{"rope_fraction": 1.0, "final_lr_fraction": 0.0, "seq_len": 1024}
Each number is 128 + 24 x the weight over its row's rms, rounded and kept within 0 to 255. Layers, rows and columns count from 0. Numbers have three digits each. The size before them is the row's rms in percent of the matrix's.

# layer 5 MLP down, 128x320, rms 0.0559, rows 68-127, columns 0-39
090:144168141103167138135085155124138176119131117103129122144104135143160099123121121110131104157090143130129130103114135125
088:123094137088126162120115142123124129130149142119112116136144131103130095109120162100100136122140119130131125114151121120
087:127113181115171140107144124114139141138155146130136125119118080153133116110140116118128141177120155145119140121153135106
104:143136099081053136147126120128181142109134102131113138118136097130109144166145128111187129101116119153118137122177132185
097:113102101162130104064071126126120155089130140129160116098133169141152101116124136143105082138110122147114095086181124146
103:105110180137124118107088111140111127101121115149102137131126134136159151112142122143120108134075162100076144147124155128
100:100125137091166131111108150128150161138093063118141113129111112148093128141174153137101090142106102139126135103102126129
091:135144130123104120113118136129099119101124076132132149121136119151142123101114104149129167087139131138185080148087105122
105:082160106130133128115174135130176181163144150148147183140114130142136116140079125103157102134179129104125139104111152151
094:106137143091096092105124144131128152126157135112088136133137099128164159106090100136128143128155144139178150124129120065
100:161110077142130085136119083127144149125096087153089135153091140097108106154123094141170134117097151109133104089146111160
098:150128112109094122135106157134126134153143171126131149104144111175103112131088090099125147152124143081096117135094162126
103:066126111081121125121135119147106134147112120111115143104133104134144115168123132137123135131122174101133141117133168105
090:154118088138142131090126093129151159129128117100132127139114144147137130119072119116121149125142094197102135107142135131
106:167128088124171101104095137083116172118109151150098092113133149114120123113143139138108111124125107117146130111130129121
097:100164129146136132180144118133112127105127063127122132097162104112122138118160113178085082124140139109079167122120098156
100:102112125076151163148145088099098132144115132140155126123119146153100102138113100143133141093148094115110128156120123147
089:170135121128170133186146122086124150150114097151153086074116137096086144141142147080118157102155077137094118142153135093
172:123147056148132124166116167159137119091108135141130146101112153187126130161154132119142148122132162107109153121115117098
105:100154159092153158115118156110131128161130136141112153062149152114144128107166143154144162141103103178105119118087152169
099:138115173145133145122131133094168100154167106135159133155127091108069138129146174087132123176137127113123080121124164138
098:142101146125141158142090146121097118100128096088141131102138137146141069131152130096126127137144144113165083138144125106
096:161108113134092151131118139121123148149133076155132104134141121121089173102147154112136138129129093084129146133126110142
099:133090152109183154169122158163118142105125123136097125134164140121152102124137118111162088126114133128147141146138131126
102:123089106150093138134084143107125170104121147138126091146149147130123119170172124137130089144099094134179173096164104153
110:184143104128126142138122141084169155124110138136130152114180144134092145137153137096158082182136090142119124144122114152
099:137126096170113129113151110137125088152104086190096157130128144102159115103117102078129129125149120145150092137107130147
098:112111149129103208132087098168114149152101134149109148124107121104174102158146144095138158086103119164143080095132108152
110:146157115153137148167128159093143115169102157146169117109143093087111130111126096118124149131153112125165160126165128121
097:164133129133170088086099118104148107137137107151127131139145092127117150102160126149174151126140103139143173121169112128
099:109121150128116117109125128159112132146098130106132147096116107135098107152142162156080131133106165170062135119144110116
097:114112143107121115121147117168110153121157129084093128183079141073127141122125134145090183115099075148074097108100113121
111:100145135107139117103121084126164112120084096190169078175122169147138090151122133104158120135105132082139142112141122142
091:142140134166168136093163103154097123132054147142099134142092131185132086135122136126136130149131070124096131120144083139
103:143116144117151149142144151118120109104183117090141122110089128126111128106137133099125139129135114150080159134089120153
106:148090178111134134141157151170121151120140113127158134141132136124141125134081127146142163143109171112143131120112136078
100:131156096097121063144104136131146135123157174130140129141074117108116095166106121127122121140164133131115151101116102102
111:125107171128130127125165187112113151128146185093088127129101139106125158112113135113137116130125127181132124119071093125
093:136124131153100132115080148106089099153145141120114154136096136118137128094150126185123102134111129125150127137144157128
111:115117167145166089170124139142151124113129202132146118157131097123123117105127153171114117123103143137113169125093110108
101:125150142135109121151155136141149114100180097124096143134139118116065130133115109132131106155138131156134086175118107089
100:111127120108085170116151099139096099113130135097127103175144106108112126124181111148104111150139087121112140146137117153
105:115161098121156125117090098153100113174148160103138093157109176153133163140094160100098121161128158081149095134120147145
096:157144121178123167141170137111131141140132122112124113141139102160091165115103143153195128138125150152148145121055106143
095:153109157103107153167122115132073116106145128125110116112145118113161109136176128106094165128119137114122124134129124150
101:113114131122125161128112108090145171125124128159131106115194187125106136115156101123087125094141129123123146136123139166
101:139142127130171116083129128132095140115109111122103131134127092125089178146129142093164162101126142116155092142120126073
100:131142095157111111131131110110159146135129133120094129105113122112118182152136142128120142118145137120142102100135110159
091:108133102154136136123135125165128125101127160095129111153128146146150179122133164155103122121139121133112104147131123141
100:074154126118138108114107120123124128160109135129118121129191104123150061084143192125126085132119124116139135139111096107
088:142114130134139113144128130151099151104142110098115077186122155102109151145117138124162094164091106128142153122115128097
100:122127140122123113162146132165103167121113123116135127100083119135130156134090099127119141093185161125110137091095106126
100:106114127156143135155129142126156141132111135089100095183151147129140154135134090116147124151133125112121089104113172148
133:096093195178146117102132128094144119117140113113140143110079142107149118124141114159100124159139109101113128166109122125
095:111120169137151167144149118146115133115100122058146125118110106079108108087131146133119152151123093128152151150118137120
089:125113100099086093170118097108155086130075124140157111159106148156111140117125109126131104145145121144112133097110103133
099:109108126128105074142110137079108121104115150147122101114110110132063139105125134102131130121127086092149124149126131132
100:108123092157101153105140147102156149144140120131133099120177131098155127092149123118118134122131126104112088154131162134
092:090092107129102139137134115102140144084151102134132062133132118148136125163144170135107142151152158131163128093161118136
092:134152166112139130105151100121126095124164133080094160129092099149128158094102113134143170181121150124130116132160091122